config.yaml
n_layer: 10
d_model: 160
n_head: 2
n_kv_head: 2
head_dim: 64
d_mlp: 640
vocab_size: 4612
activation: "tanh_gelu"
norm: "layernorm"
norm_place: "pre"
norm_eps: 1e-05
positions: "learned"
qk_norm: false
attn_scale: 0.125
bias: "all"
tie_embeddings: true
parallel_block: false
init: "trunc"
init_std_qkv: 0.0238
init_std_o: 0.0
init_std_up: 0.0238
init_std_down: 0.0
optimizer: "soap_variant"
lr: 0.00435
beta1: 0.95
beta2: 0.95
weight_decay: 0.04
lr_head: 0.00758
grad_clip: 1.0
warmup_steps: 200
schedule: "wsd"
decay_fraction: 1.0
decay_shape: "sqrt"
final_lr_fraction: 0.05
batch_tokens: 32768
seq_len: 256
doc_mask: true
train_tokens: 146200000
steps: 4462
dataset: "wikipedia_en"
Each number is 128 + 32 x the weight over the matrix's rms, rounded and kept within 0 to 255. Layers, rows and columns count from 0. Numbers have three digits each.

# layer 4 attention query, 128x160, rms 0.0954, rows 41-127, columns 0-159
095178116118109144125092074062107136100107153113122107175098149126116122118117128129173132120130166170111094137077137131112071132140167094087128122132165167184117149151110177095129093131149104096127136167181124140136147152134143082127122150159150149110135106144142108097167110078051149126149164106130125138152154125162124108127152097139145195168105154119126135111162067104131122129111120081118127118115113161087141174092089111144145123110144136145130129165118134138112088110107118
074084155118167111162170142134166082163174146135156149150154079150142111148147088134104171165185106166127152066101150134127077111157090131128132175074073145084186160057158124134148055123177146190139116133133089101109120112196053157156159116142106135125158175144141159093165066065113116140153182124161148092106165145153143116158162132169158166105117111143132135129134062152119120086143161088143172119138140130184130116109131215132142105052078184140134065100110081170081135148116130
167071085142144153062109177132112139134228107095076086062180219089175127115101158089160111137114121101074141137144201148093122113131173182125096058107086166152136165165089069205094123145120124117111166113149135075113145132104172161132114135145154149046084119130145098118117154183146073102078137142104110092147131084108110073115170125136153081148164138125155077177106189147145102199169095110108144103175051079212118137144183077117153134134106201117171131101137081139079146059204106
126170120115076120170132096107135095109059138131172125149072163124143141103108164181136138219126135168197114142087093148120134103136181063122192102128226155105167183125154129148141150153148063095114160159146133133047195129132094126074072167158139122107126142096102129101157162175114085135102128093191143120156131072202142073094183113169189116097110115128140096158136063078107143103185114175049120107146066103082171170067112099126170198104149105137163122154159089123102092114146134
109130198057111083097198159153176187126133139122186132118176164078104112168112174168136100143099078120130117152094144137148157106080109148111165134126174089159146091130180047076122155104185107036107110147115220166060169119070139108145111080142158159203076097087084084161116192085122149115122142145172065162114124149183102182092143095108126144095147175150172128156102096159080162117035131132105088157106149122122110189165128079130179150146156112224125122076145086054137113156104096
093152111128128128199116079102150116117149169153129176171081169100115160117220104173118148185139175100033088126114093137131106085133137083142110151100198104122146239128135202143082111170083150110114086116105118226088079127126167106143088110159094077118055128112105130167158096138125226134144158141140125167122145069140100179151194183142102146044109125081130133122139102072154142102059081123131117117092174197149103186128140129119122195075102190085158076194117042073189110142097131
107114109107126097158061104142136131128187145136056129096133113128177162097138128081127166152156140166102118131129094141114113131153133161139085117130103165067069143114112127202161119109109163179165127139134131102139107164153133121065162139109101112098163136088115138130132115167220155168163129138075220063102146093128132102193155086142099107123146151108090100122124168137171099095115119091142073078104066136141130118105130170124127079067126150103141131104153158106087186115127146
146103131077159081131133092108136111129089152075124156107162155174118113152133078122128118125121064146131098157104159143149139161054106150101118155135137146166102090171137117149098137125164149123148153131144106175108138091150159173147137088102159120113111099114192126091142079052059156078140145118144114117094087147111182188118133101135115125150154108135169125086126078125171130153097126101210137141118137124164101181137114136061128119123172124132133129113164122104129163117173109
115073138117200126108112164189103142133122139164093063108197077105175145076189145112093195126113120142147155114111152148160113114124160156084143129213156142177108148121089088119144135091128178169139136198063131067078137095122130106112167144064138163166163175137146177081155139134146157117080056155082192097090136155121074089149084108100118121158134136105102095124130134145087184137138158127157058116146080082100078149113192130151154179133124111119113163059117142152165205098126095
171210079172116190129115108081154126135109075102107064093120133124184191151147146177105128155115190142216145135116110111149087155157161099120190132152148151105126125130186183054146112092090093186046159131111115077118112133128124178096113158085115111091167187136086169106092089098108077074127102086151133160155079138174136124070099157148188121176106149170092151155166134107129137147189153094088128152175136085082152060076133130122194096097174056120127148087116127141105086113160104
084083119151135109176168144148132081159125130120101131141122140095131111125141102098146134110124088132130095136177096124115171119147161161150110110108168141116143131084138098202098145125097157137119142140078087079100136145157156152141122093104134087121137169112126137126184150168131124078119142168115139122136150109127124111157157159096145109100165083120161115144129187135116130128120164178131131126104128056147099149164134143100127133131083159152104127146142102085127154110161164
161209127129106202104120100072125151169090101102148108180113155122109206182145140091114121146132132052153173118135135126156155147162157087138117100144175157157101096129097142081104143078131101131136133095140170118146060128103180110128116163064116175097080094075086114147093151179094123116113105047102140173155123145180063146104127149098138083116102146166152121083135096106145166175135127116148119173139158132039167133099132111141131143160127133126109182119123118144156080137154122
201168127119125138218102086127152112119099166141116109103137117087130093123100096118106129129127120157123114120094130145092125138111127113119111161137202120168131169133120157138097111127154117088116176216161089094110149144187129184102133146091106121134144115170125146058190122086043102085144151053141147113099122153158125136138126100154154158227104075142125133116145111132095117111131108109126096120122064097090104163131130118112177082177119098176132165152174137153131136039189082
158121195076098038100128112185124119142073160173175165118197156186151149105132127155111130128062117227137094151079147084127109178107096197116189153131142110086132150132151154102207145163186107104154100112169113255140156107131130125127128135184129093144126114118131148077084081089106109119145131140151114124163081119044211142035157093208104135150118191175148148087087074137131141160102158139169153102111142151157149110131116094113081134152159105114107075106161124116042118162111121
159071132126147090158193171188129139162082119128098190160169129126080129157137118161122124120157108074183119125080097137141144139068116136119135136099122126114142072165158140115086149123104165135123101154064091092103115130112113119151105129084107062182188146178129164138096127110155121115145165172148127137093110102152143173145140137146082098103156164123122138115122061181092158094147111162114113161086207081120148139165101173117139132113121111105122086134113154088155071150118105
099115170138155142124059146126106118134140142157125116151165063139164134136142162098119194104100143091097140085178119107183136154176155169114115124175068095164126157050061127192131144109055141184145125116081130140149181138048165089051193149127125202116120143053193101158089166202150139176089042180081176115176136125083074123138095101115109098101135157132124150120076186092139133115118135144122100116133108130096094138112147124148088178112073144141105160106126160113140213114126209
112143178134201104105086174165138104167133080130096098149193055119161138109151123048086131087125093108099087109230150109207117183159097185124052147155094173160110076113096130137117150080103152163178125122072084063158104112108187121139192101083127164087132146068138109104104165204153175120149056165101180135100101188091037143163067115060116060123096140137108111135126219173087176138053180127171051142150142127098088145163135169135113096118094113154132183053159138163180212045109112
157152211122129090167150182151145055181074142157129136149121132116112148106159099103121150132215091186135159145163094146118114138168132127092142169121153122124165147089188117170109107112127167103119126161073119118085133112157118126178116099093107089158168161137110131085124106154142099132145162175149137133091144115138121157180167136118110101120114107127167127139090135149111123124096133156100135158106109107189128132134101131122161102119132143143159103133083100084113083121127069
146085156208181052180132099154134131120144091182169105148147043175128067163058161149070207163142099222169119095107138073163098108117117136112194179096055108162161119085102166144153098140099119165102201149095122128066178112123101133108131203179179140117229161159156144094081148074116111101068133135165139077091100134103102130163068058161146129119126078138157139180129183111089151130167143167148128112137095107155135072153134128143138162109105123119109106075145168081193141097132132
148133062150121073154113099127109145112068135126132136197125138119151139100064132128069140152184113169254107129103099123087094141163175139070180104172148125109137113161120170103130155140139121138110128126148078115078161153153130112125089137128133070075146132077141116108145142146111095103103085103099187108148191093199160112129153117136156103146151114116108129138146117132104174138206123128158107100121103081064169148149135086106178165092137075101128141110148152107089130103090122
181089056148091112115122132104156129096123145092105126181129192144147147072099129152114129126092134153227113144025090153061166127110140144101125121179165171070144166204118150105139118166131079132102096142185159134125134143182111148137094116118140065116126106162070162157134095135101117131142152063119119119152144093185204077085163128161157124181155115115073123108183072115169088122199116119118091115102088084065111163081132098163152186136175077114120116126163170134050062157124123
141142094120068131160161040081108132137121149109136122130011140104135120170070082229139098116129152154150139179071093146101089084140145087142178121106195086080121165166207147116136142183147104090070152141122144165066125099114098154164098103106141078114123139103125135136128127084131118111096177121166092134157125093143194170157144149187154209145108101088135105147126092092086144092194097072156172155126135117170167135088077060114102135143160106121156132183128157151055066185123130
134149056142092075153106082102120113107119143089163113192115170169135179072077099131112136187116117230209092157093107107087113181175195117137190127131158132025134152129113150139192133206118101131094123125163118174083156153149145125118112144160126057082152151104107154052089057130086112122114127102144153095176155064165191142134126110220141139135145125116139106135153121085110097146163118125138097095107070118111160105118069057133125145077177063113140129132195154111046060153118124
114167093141167097154117131102143103126104137120147126203109080096154131138134092105122126140161125152163121101156140115160118140165160091125141139143079110155117160122094137156098133187106091144116115189090165152102080194190170169138147151088139130121157144091124111097156112130095133138103139120125160091156084071131099147154114136187165116141118140119126071046098091123072146153146096122129108145122110143113093133180160160165117117152105124116094156165154126114131085207155127
112150138078119120119100168110108110170170142177168094123091118127164101112138108105156105132103073116139127073144122106171128125044132162214133083140145139177138147150167104182159161162150094127188115086078098104172136121123114134108076098176113127105133133125099120229162169136123157100156075166113091099096070175146094153113156130111074170151112124123086109158156151102136098184046165124111131060124071174167152118108110132120117124099137089154131108098159151073160147087118192
113100081163089085153151067110095175070117076148160111102145111122157185119113096186141156087147194115126096184135103170143127155191165081070140113112140090138133165112103177145162122132091116180038088155156095125133148132066166102146134107085131084118070122132161143082099118137134107130061150129091164097139129061111178111167147124144183111134190172158118147098128098096204139108157123098131156167144205113114154105099123151181168133152137160112180167153149125134115086159116097
113064137178135153135116140139095099104093064106099217165127153121111104137063150047134114070139137151135136086116128133103106081094061167163112154115173132175083084126126022096069096167121085177171101096169134092111093135192101117094152157133196149103127115103130111169172157074126079158145128099107139164139119192124101122126123118148128156135201131139128096141133112118114134133175180118090117105154117144045088134099151093110139108092168144156162113122064180126134117169197154
125141100112131138181144107077094107177125148139161103141127135107109132158162130093202125117191164126132068204071122100087090159152185115097168129131127134088143176170082213145123157156085172170048104106129063124116090167085117183113063122125122156196120094074126138105087145126111125181153110160118123104162123069075132078129129139068142180085114102102114077072140140132169112125128135131137110123156160124054194121118139137198189074145149149084114119145074145143115084218150131
154141103156061103106115107160114113159155142118113125146076085178109086122087139121170157136081125170132053149090133078164117184106083130105147177160225180095131160097183150166076125117126150058074169129112153166145151101087158101188125140127110089055112183110106152118078122145142098153180148137124131142104165144117194096175158118168120122130125155113149147098116140178099175134121148142133171140127208133120196115131092126163125118151155096135159146116123136060170059090125082
145116152165117103114108153115128171117080145155144107184117136114157137097127121132114115104091177145118147129192122139127148133156103148131132176126143128139131128125131119133146138157138083151101076105164138124159173132124149105168117145116122142118126110078120108153150147120106104129158124088105161116189124101097118082096186136127128090137091129138154105098128127122164099132086141114094114138126113147116122102108174114125168101139126115152155157116135128109128147121087153
143106122112172165144170096155134089169143112109157134084125108153172138128093107151089141117129109131191065143089075116112092139104151156124134090099146071078146134164162109134194147150099144160143131106106110141165137117140098132138086085110140159107160189118078091100070120131137127115159156130134106120108153130103101142148157135098148164084119071097099141131178165128171152130112129162158113093105199112150192145147122092152124088103154116098139096115127154141114120100116133
132146117129119141159134128094136112154105132071132042104162115124146140072116078142121090150119113155137129159153112144163076141178146128142118088113101111124151133171108121118175099149121112162117106040102159140088156183139109109091132117105139166173166153161093136107144139121152191092138139071157125117153146138115134110071104196090164092100145111168153126090108135095124132154085138144067138147091108120130142172068165151160102062154121070144133172150128035145089086128136184
139155134079099183129092141104139127133098160121140072129106116095103119106145181190146108092118094147076146191126133122143104141092124184172125131098143142115108101100097112151161162064145165125102109089121177129164158156073123135147138120153152175136107096048086114142133147147164173146151118111109119093153128117086117112057200155058113100121078126118171142150118113130201077123032165160108103140158052159156153080111098100108112070133123098154191142110076061098144157146120209
147117147180138135212164120115149172114100089153138133148159115137119152122102185123109138138082138124121123133131155134142115056139095118149118155145193045145126132091137116099103157148124086123121095091152098160130126132091120084086067170112167120144091142139157090074069172140113068134153116066101138159171167161074119058096136128188124174126068184101160115098111127157135095085131139110107161079124188137077181097135159158078174100124143127125192129090115138149130122130075118
164104154105131135152109093146213118127119089135089166092104135080105114121149094134103139105112118190155130087079107099105126150131106181120124119171099133088166163096174133130201135085090131100186138147148179088152138093153118116094207104137131103086123135106130138114127118097165075175166171150164132129098111132087127138180108135140130143120051051135159156131074160201153063166157112124136127126107185185163144158131064113056042097092128122114144140127112109143108144066121110
126124148130082115140099079117148154133150130126131114114139094135124137140095139169092152109091076157132116097108124124170104117073088161163128166118194140074131118074154094168162177080168122064140161118056123125216107085121163116137155070158152098093132164110143097112074146157178104135163126138097124114134128125086162115159152112139126092100115101093136150172107197125141075126094159145120119150093149192154190129136097119138126093124124106081147118145111101119111126106139180
087131117139179112140153131143134107112133107108116174168133138151092118102129168111128189173087125128193086167099173099129092167146146097141158169125216133098167130119182180157073136116136158055077154154114074153087160091081182164117094133095154118128143145159141160075083166086088081149131113134162111152195190196148173090134130104118133123135181175143152141170108181165032159105159124145153154112112211097126129127129084145179122112120143115130089117106157180090159085129155131
095124110159136133124135184104060100100085124064143148169111118169124139065099136086182112127050085110161104095128137092111110118175167142133120174129159138170101111155164108085084104132155106155116134108092149112055154054161103170157083145132150104175147152143088131130070098032137093122145152089148148157175104133128103123078133170136145116139162118155174093106107083112051143067157154160163095126089191029119118172142139125140118128080125127157152142154162179108068060175128152
148172116110139095130167130140170149150122104109130094126129157133120167079154133099096154121106121142123130052131096157149121100073143182189131115111117119136130082122105093160174087157141119150134152069139149129183073172141158113120143090152134134085180099129113070140172093112158172102144120091125098166153077140087136165134133123164123122158170081110126155146088155104161086134107175153087118171084116187141155126151173127089102087153129174120147150108096102103070103105145181
126053076135094171177082118102147150137166091050124096135063108125167080149150152153127134109147101121103095138118176103147110153107146106078102143137128093102140151138146178128134120112124099163113159096092157137142154150117190134143102101094144130136129112160109154120065099125126120108089141118149084143103178200097154116116162114099138126124117095101137121108092124124082105152162149134134219147103157085175147161124139081140094052142137068139085143157174180098102182155109177
132083121116146163169109136087131149157130150092139107110150203146118114148121118132069120130094135186117157125108124151151138067131126160123106069123080135239173140129112109098170072123105106173136120123129159138122110127185163111097152127137145165148139121141074155110133138080166154118104084120203124164106143207109115115110116147088147128132112107130155119140082116129141093167148141125113149124115085067155108103090084150098127098157105131118078136159139126128146176147166162
111097140125088144138109152115102145147109122145112148118063157132147092157157109124163103155107166113100139112147137132122156123113115139150119152134100098133179205130116095155153167149176119083181117125126112107169173108076115128121064092142142092100115098142176142141131148162123096159123104154117156132122100130136125098087133107129041152139104112133113112114121141175163061082117116063136146094121149138150135184143169159177126161087123116107163101125148126114131129137146084
122157065162096122151150147157146091098150134164083175114105139163106124130133130116112119145155121091145146091145170144084145172128066064083115120153138135107161126127083103129071078105116158089093055172168116081118093094163142173161149147131129163117171163137135117170146074052108100103127114125126128115089106106180143186142127104156105158143106186107124113130096087104072164103174058115099121191183097160082161085093071150102101146143108147116132138153134189176164042122162079
182165133144139119114208171157154136122112127126145185195146133147074172132171206117117162107092199141159161101164126065143143069126074099172133137148077157188149160153111154154120080121134066143104119117127113135080150120080123088143143206068087153111127133083081121122160101119122065094146123092147146102164113138117097122144108083170136142110091151131147132104120094158119126137110099100087115119166097112107106044076162148108150150179118135152073119130095138140137105146143106
134112155097131134156108119071154172120113117141194181144094147109156133136175078122104121108035137139109138131119122137118116115107175132180170126161152105111110150113127090124182115147147080143157141107147142116183153151073128143136111122177151085141179101067149119115120144158070128144104133115108158126149087076113090085082173139179096092152117081110139125162158158097141018104077167121076086116147075132133146165113178117122141112081113116096156158123119098150079180077124169
101142127117121117094126091101113054125097125125107091145093114099117115100110062143168108132151156160126139149122108128164139104195131177152132096143168120115105148170137109182147100158089073140174167142142160197126146135124168107128172168111157085120089110086138121128133153114103146153140139074194113108122117106081152139216116152148133122103146128156098077144123162152198099168124119108104135164150083180149126123041119171152131136156142105086130133208163053126162106087144133
161128153082185138108111141131121090116161140200094138152136121159092125126132123152109123181134145131169118094157116157107088126135093141095123131107106159144130113114114094145115147145150132117144124141115109113103113135136118079068156107140175119127109176164103119106150114155115175124087128130130152153102137132165119173174105078143105126123130107161082181174132124124099123127142145181156111102120131156128135106160077088118117179096136116134133123077142136111119101129174109
123171135146158084132218160125134148109077132142128154137224223142132185141120130122113120168163133102155104119131149146118083167166153113099118056104123125172148150080143139124096071142108151110056127169110117113083148091148155161121149170106127107118144128172117141066114108119153140139135118145131170146105111126139155147134097166199148118108130180192122107064093076143083158135155101165159130128077142105123137131172135129086195159187080129122088152129088110138088121116134077
137190138213103152131131126123111125136166127133088128114145104146133131130096155154116161110147068122099119109084185088132114153163124134115071183172156130135113121137120156095115050157134133100092156146146098067111111055186130132130127152112085098226172172130114170120065091094192095061151141089101116126169100119144154136134098122138162169150099155068158103068103056088089203137172099101151142197088130105106141129169093134121120135193088176144084117147221182131102084180107144
090140157094133164127121121190095133121163152132087154109181146173127146158045148114089141146160138100161090156165175118123116121145095135103118086115150117119182099105132142080078114110143146109159121150136096116125101096141096143100112150128123130097156161169166092086146159133116081148117089115095141125122133167137094150126101120129097156131148178096124148125146187152071174088158072113137118076136084167114170122139126103128152143144103107045126144100131135166151147090197153
128131135088116122191066078130145130121154137110097108196123091152122175106103119207129131121071110168163130118146153081056151158122121164126112141186138109113094082105153168115153112121129107117164150165137119162143120116155180101114143116113144065094096162130116126117079137139063119114044127102091094158131138113163098093168130101120129144182126126126173143190104157147109065117167160148177113177134169111170138149094118127105104125056160071114161135117154160083183136092137143
091152083154164107158115174060181097163114172065127112105104038102141143120138168125136112149110120079113120183105102119112152092101140100162126101161120091133150143143113135102120141118132110107128105081115149149112119132138101165144110121116145177094125154126152087129085153096120105140161159093168123164118123160126119095049079133100159144123078125076203097116111127124123182155138119137131136075142135128108148162140162157120087106091125102151132083137141154132164115129103139
057096125154138147095154159142068103135110152127119165169138143143112137111112175132170125108102087082070141128137141105150179134157135113150133122133135103129107135116158068124100168097135113090145165107115126166111165130113099134160105198126105144082109130115114103171126140116140131125152133191131136132099121169135131141125126134103124104100156161163100101122175143159160153098074080074115177112122143115166071177113103127145182148089149135203139096107194094142134156184134095
186088098102104152130120140122123142169154184082092150129112107176127064135119129104153131156150137129131101182119126098075163173125135100133137138159165143092163121138124131145084078126119134096069138153126124146091115140142146139161107124139124142183111157153091142101122109108150141127107133188189142136086140114157194149084122136149126142132126140122113130116082133150107185149172127149129134166131147118156126136099097117178127146096182145130094097148123113140101069142127094
090137127164090109135159085138098151114104127104106084153127116160127165156100113144094150152146094140055137091128143120194145091159142136119090137073081106150095122119084167094105169114089127131171127142126157165110116131143131119124134170132095157107130131137149102126111126100178130157159115133108101112094106130068115108198109136133149117114100154150100119117070120146169192161104094060158164146131120137166139099128138139133092130186120163155124138131184143084124094138079133
129106142108121163134145133097095074127136155127140084100134104116153154116122157190098109146093107116107116159151144119106130130133159147115128104138109069126100107119146132123178178088143138155148188064114115093171157108094075120122100121167157127163096144116085110154055114171170108113139114082084087161101173147111097128101149159138131185107135128085162123178164137131128093097094164158142120137147116134137168138094130125098099124059118100128165123121137158105147189110107153
115160135123092116172129128056137112145097112147099137164089138146180074142129091115095177130096109178096165086137113114086173112142145102128041116140108146130124149149133127134181043122124111113156191163084136138132130083168170127156084120148131067164159110129139145109103079095141115147123101130182152118127137112182165116110124169220153075186073133136102116093091135173149113155146138127098136146099087122155091161139147173160194173091115147101102114180182153080098124110142080
170142144137150097115118157177165159125105099076139055135152083088142149096088162090117124159159133134168119132097108110143112084105052165161147153125137143161104083113138176134105147135098101123111092107125171167040136142154119117129121178052068195141110120095141109150144168143100116118175124075116083188139157117113131139154114184074100165102101169169162031138105137140122164185125116101103102149147137111127112147120200140045110096122158136141141102093039128174182133130089133
122165095153058117140118218158154119139100085047116145184147161109097174086140143041120128121161100120159127104095142113212150097119147089167123151131194140120159137120097179068156163102142117120119119088156129166084146157120105157116074222166078149114149130104151138180149143085118126142139140114148126121165088136078094182164093104080092136112122159136173086117096115150170184102119065084200109137144123104120077223158143101089148138138135133133076080119120086198123122140134157
136129110097099186131094115103176106113086132143100064161128149104095108121148097166104149142041093128106143141181169163164073139143148204119119188114173119177109132096082139117186158090150149095117073150144157106127140117070171125091151107163175111104052137097110135126142147159140155167103101086081111160184082127106115121102136156117089123166072108103173131152083139126137046149082145134168092123119072179131112163079108123058090117081117169130178153109102108153114126083197122
094162134138167140135127118135118110136108116151143153144097170114097132131157182143211095125124089102052135164062175121089157116174121141132110137164106117054135091096136125133118164127093168097130155055105073113139113140118119184111106137118110195191189112141143169153103150060129111175149114132121119101082106116132101124111179123102154150106108180149122098118099078124083162061105081135107135199118121108155138093133102168158083128192128137185104137173179138134129127215106135
135123145098183132129140081129153105142159121139124122109166085182120149158123189167116188099146158116183104145094127157078080140094124119117106088088122116098129140161134116166101100152112189121113165158096099120115105135115170122142129113084168109095115178174108135084082137142123129095104152157175124153117164173149120133169093111130161120124160145126096147170144157144078148153166113208101158159124190139148123111123093137163132173122158106103099125132123140092141108095150079
089133127194112148120148167144113133126136094086121156137204162123097171117126199142113166120125113101105139060107154173140099073110097078110134149107090153180068127121126122114087157068139164098118154088112120109175146089121119098137131141103108166161097089115124125198165127086157094075152102136108080182144139193147146178143096078100153151151149135107117160141103094133118180105092112075093165136138142116057103108084125146148132139156101187168077082093161188102141161197156154
095139117123084120148135127087119149094095144122146092153119135110158170111130109129143116162100091127089168110149160113137195096163151128164116151116148094118160142127090139142199123135123098162167098080136105165151141121125127141157089124133103151092128069104119132125156110130113133157142087086110142075108092103110130106056185169121124134134101129154182095095094126117194122092093118116140121072104083108142140137095161179132157120170138154162117131149121154144131127137118178
131119136093153142125155165152094131132151102171172164095173134111102130119129123117117136165122084139185115144121159112122078173135156102114148098100179116081147118108147124118103133121160176112142149091081101107105114132081100141110106142136139122127142162135129135102117145161148128110083116154108141125146147115123131164133157133109133140100147134153095126150150133154114138088151089147141089058114131122106167132143090113112141138091143120114090137109103122137116119104160090
138125115134127114152127137098126032183135168122108058097053143122123065055109063093125117153143162199150149164145095129145101126097150147153124109168159142131142108150093138147152128137105121153135118128181156122117185143147140144173127110091159163134081174119112153088125087121141141154137193123201113074115094096133142143110079139134119134157112090149125101087062089122122158161186111147083134155132112152137180145101102157130047067130129125144141109160131116118169085134138111
142094155099149165123134080150177127151170162160134128110118144133086114190148123154087109130144149170136161129142133111150116135143154193128059080173114134088177141171136144131180096089094153169139114132089108125164105101155109145125156076117146112165159077109122114124162164136167139139117154203130136116131092114107095164079118159102091145096113108137120158172104129111149083097133135141163071115125096109171112118169072107107124112140113083114151118138132100121058134126136152
162138102167141140116124081179116120153178137087130106109142071131113100117116171112139150112180200173203106156085051104118142119112080132186135149103158136111149114172142130160163109175120092155125120153171106137115112164159135102173073123143091123150081173156161145112081138128103131064126150127131124155160130163088136114147110091106154173130143126117139097137151135115155186154113105130114125183119162140156113158113107115173137158148162152101136087137113127087178050156112158
078151142136158121111155099151159129144098118122108143130115120110151179087166101090125116147152131123131107101102164110110135105155127145131118158139079107094101096127089143077123129163099133117120089124140075188086091161158133143098173184111113165107195101156165085132118137104124139174167148091109155145165056120070098127158121145152160125088160124127135085081055084127116159104132121084185141082090195151108094181141114155105121121125119140153158128110104134125094065211187097
119125159154107136086151130182117100115112097140132124133121199099110150125170147092152087127157134120101123098137165143154155150125157140080122152128090161139124144103153120110116135134149164177107176125157132114160138108086060097113136157131131145131154125077155111146177073103181091145153104153099136069157071103106115121131107122151113147134171136082081173062103113135163110055100127088133140168117108155143124082168217134150112114160121160054073111186118118109100173175154154
159184126083124095156110125103086132128119074137151127162139113147135137123070161109174089114089081092207117100141116112131175112160061100139130133207158173146122162165178120146084136155173095129164163149170112105090118096124100147143095136143141115129098192092154174132116173099109082141123071124087127131127087171176076074128113143150100172143158137101118141090186158142108131117152144091152120085141078126126144128103171137131145139127159111134098092143133209198182142124112146
142113131105132166116080075122095137121137142141127058134104108162143126132122151164107109102081143144066176067128103107124146080108060201132058181101089147159112149116129124185166157137135086177175117090142151138181125126121137075122100093141117119115082113078110120132143097224119099132110084063097112173095135098136139080108162117135097161138068136076108128152129141131200055130096174132098140158151091125118151100083196156092103154097157140099167123139088133121175164080135169
105148144152136051141157169116146109151120083000136118086164137141164159049123155115117133142063115090129114081057073114118175096103155144164151142104140096135129144097159085150123122187115098081056160139136083158119190092135104144153116153181116198080163155118118141159119139036103150130173129119152118125096115143153142120109141124158165098119167141140106136142112181138124188126091153100143149128065175162143109177138172145174136132148155150164060105150158172107092103094163114
178103138151133139177077108098160098100170129120143135108099128127096129162154129179109123134095116190168105182129166137138087127139148117090118150194161139072140148130129130126143108110128134118126140120071126111142124115064141099089149127142104112153136146137135166108075155143071170134122109089173118116095209107126118116150120115125124124101107109140182102134126176089081117115143132214092083123158111133125125085109034171102110136128099094072080187186162119150110148101097135
095156097097073140105165143117144120110119116123122132147126196121080129143110143125144145154143095102097166094139146153149146134138118086118114128138157172158103134142075149148092126130149137081126096150138155116120123114117143112138137143119128125061117066082156135159196081127093120157110070118106142105135098088153159144129120158191066130140109184143147107103094088144168117095147132107135133052134085145104113123124176161100174163149117137141160142106096113133150121125183088
110138102108134106118126121104107150143096144119119061171088120165171151096163100060156110135182147170139112108159137063149165134101138121151117139104113103069164155141124157178157073165169115150125158139114131181138167196150114137160080157103085113120145137113110107113150104117128178159176133112129145072123189096087154095110139138127124129126151091171107110069098138136185167111080128118083172161118152114160138116168128161163109081168087113075092138164123112091137092193138112
117098117155109150129171122116130145145095179100125082109130115111126124106134115108163103100178151104105107210117147100160111152117150105131131118131119142151129118145103169113075089122124133135071131135163165124121150136101129151160129134116126151142136125120085096139132107161116133094146169163138098132149143148119123075093083153111114113142150165117177134124105127115143176076133146139068156142162125113109156075094131118135122111119106097159179129115099111108176099179119159
170138142120167112131147105153149146123115129106147151140160142112135125133121155134113112101088152104151132176160131104090193170140139154112094065141079121137153145104137058142114076180122113107130160148130134088115086155096088089099180135133152036110131216142095122141136102144106140139046189131100125143136174092137120088203088129187161101123146170109132098154210152128139133151111134157101127136130168142149127162125115096066122163093120071095218158097143072152097143055154081
141185149137088161085141111087181118119066201112122115113160114138140140142191147177065106107144110150078140110106095149153090109132112169146124146124150135102108126089031121150199132108157104080074106110143073116171139136077121124183146105169111151101125114134141112107112139140215151144183151087114155091113125081083102142130134147138084070111046119142171129176113088170183073191091176165136111191119089167185144164125114118032115143134123148163154167135083065154116105102091119
141127133195115157051137191200137123131125125164159156119119144101153119147155133085153143097140114089145094053134142086117083196094125074103131095069077143135127127144148134102098074121127230164056148111080145127097173164120070129150122187072086166079192130128149123155145076098182084101175140183078156095164147135152120164101115154115152106124135208191103132102151094116082194128087044053126122169149142085128077171171173161160123099132103136122096139112110131121083120175181092
073160135170093126081132134164166116126119122089124144150136189153161137124170137115144147107134145096041206120154154161116147115151136141138110147119106119155140161150084104145136062151161131152124145166146106143147146164114139122180123150065068123118154080123160141160180120122119134109164120120130130107106107123114171137110103125129094103160148120140110106126146118122170121120077105088086159175136080108146081121126200132131154154180098117156138127123141084126101138133142129
146110139117192124125136060112106108153184161145151122164141050133110154118143155198049143149086150141121121083130123124086103086164130158142109123157095081095119092082130106101159174149044115108179153110112136151162091136150095082106179106110181109094125136146078108149131147150100128104106114101128075160135067110123095131148144125178200150104078088113137165179163157153137091153144158134112134103098181145133105134134134128122114074076156107133180124086159100147113107107148116
161128133151142202151090044106151101109142145131116068135118093113110082179134139189094096164140107120127069131108134103103095155171128132133127150130134086057111146137139070141121139156117180114076126074122135148102090161105135119148160124142162123115109154200136099052099141161082167130120186096127123175064183120129155069105136136151129098102112118115118132159151116108111149112128137156100153149128161136130123148133138172156105124133146093166155167153177134151131114121119092
121132169091145111130134115127109090091129132156117162083082181127145136150134093141087094144107170159186115060137095121102113122164116143116122146128118134100121183139102087153156143171137121163186139127117080106149114095151108124105136092132174103117133129121198174088125144113152111167141105087138185080117109105128097109142156118178122099121125059134072166125150141118141079152105146142182089096111114138150127157118118135142116155123137122079090130188152097142090144083110139
087119136173128099109134123143139138162072139086146155109202163134134138152146068144126097144190192112141103164113113201124100169170152073099182165213145163161119105141170130095111109098090145103042113161139088087141123102143089168139101157090131078178135160102096110136129127085146093095184139154157087184139101162154116129122061119098142138144133103059126108123164088099048148117208081106139117191145169060056155114163113133182133102113087137117131102151159198124138082154105110
078091125207083137066128111194127061106137153109078157075158133188133143129143164138121185069147079142085118136156152087110153140112132178156137178093136092107130076107110141036121095137194177117037146173143082107151148120110111102202151196122115128085134141173143128150099133091171120130166151108100185074160163155090136130131096121124138108093183163128136149131086135077152140102164132049141141161076212141139129137149115093167130111122157163145129159150147142082095132159117100
138096159128098132144151089110129103134149119160136110136104100090123118181141108178076108128142159159136150125194091137160130136109154131113123152134120142149055124178110140139138167133150076179160112125128130105176150128096108061075177084116134137129062117089136100161142094199160106163071135172085106089152133105144111079158123105146141116121096110107071167114134127146140105148107195113138128114113087159149134124122126123135073126142139156134141143130188140059105148102103182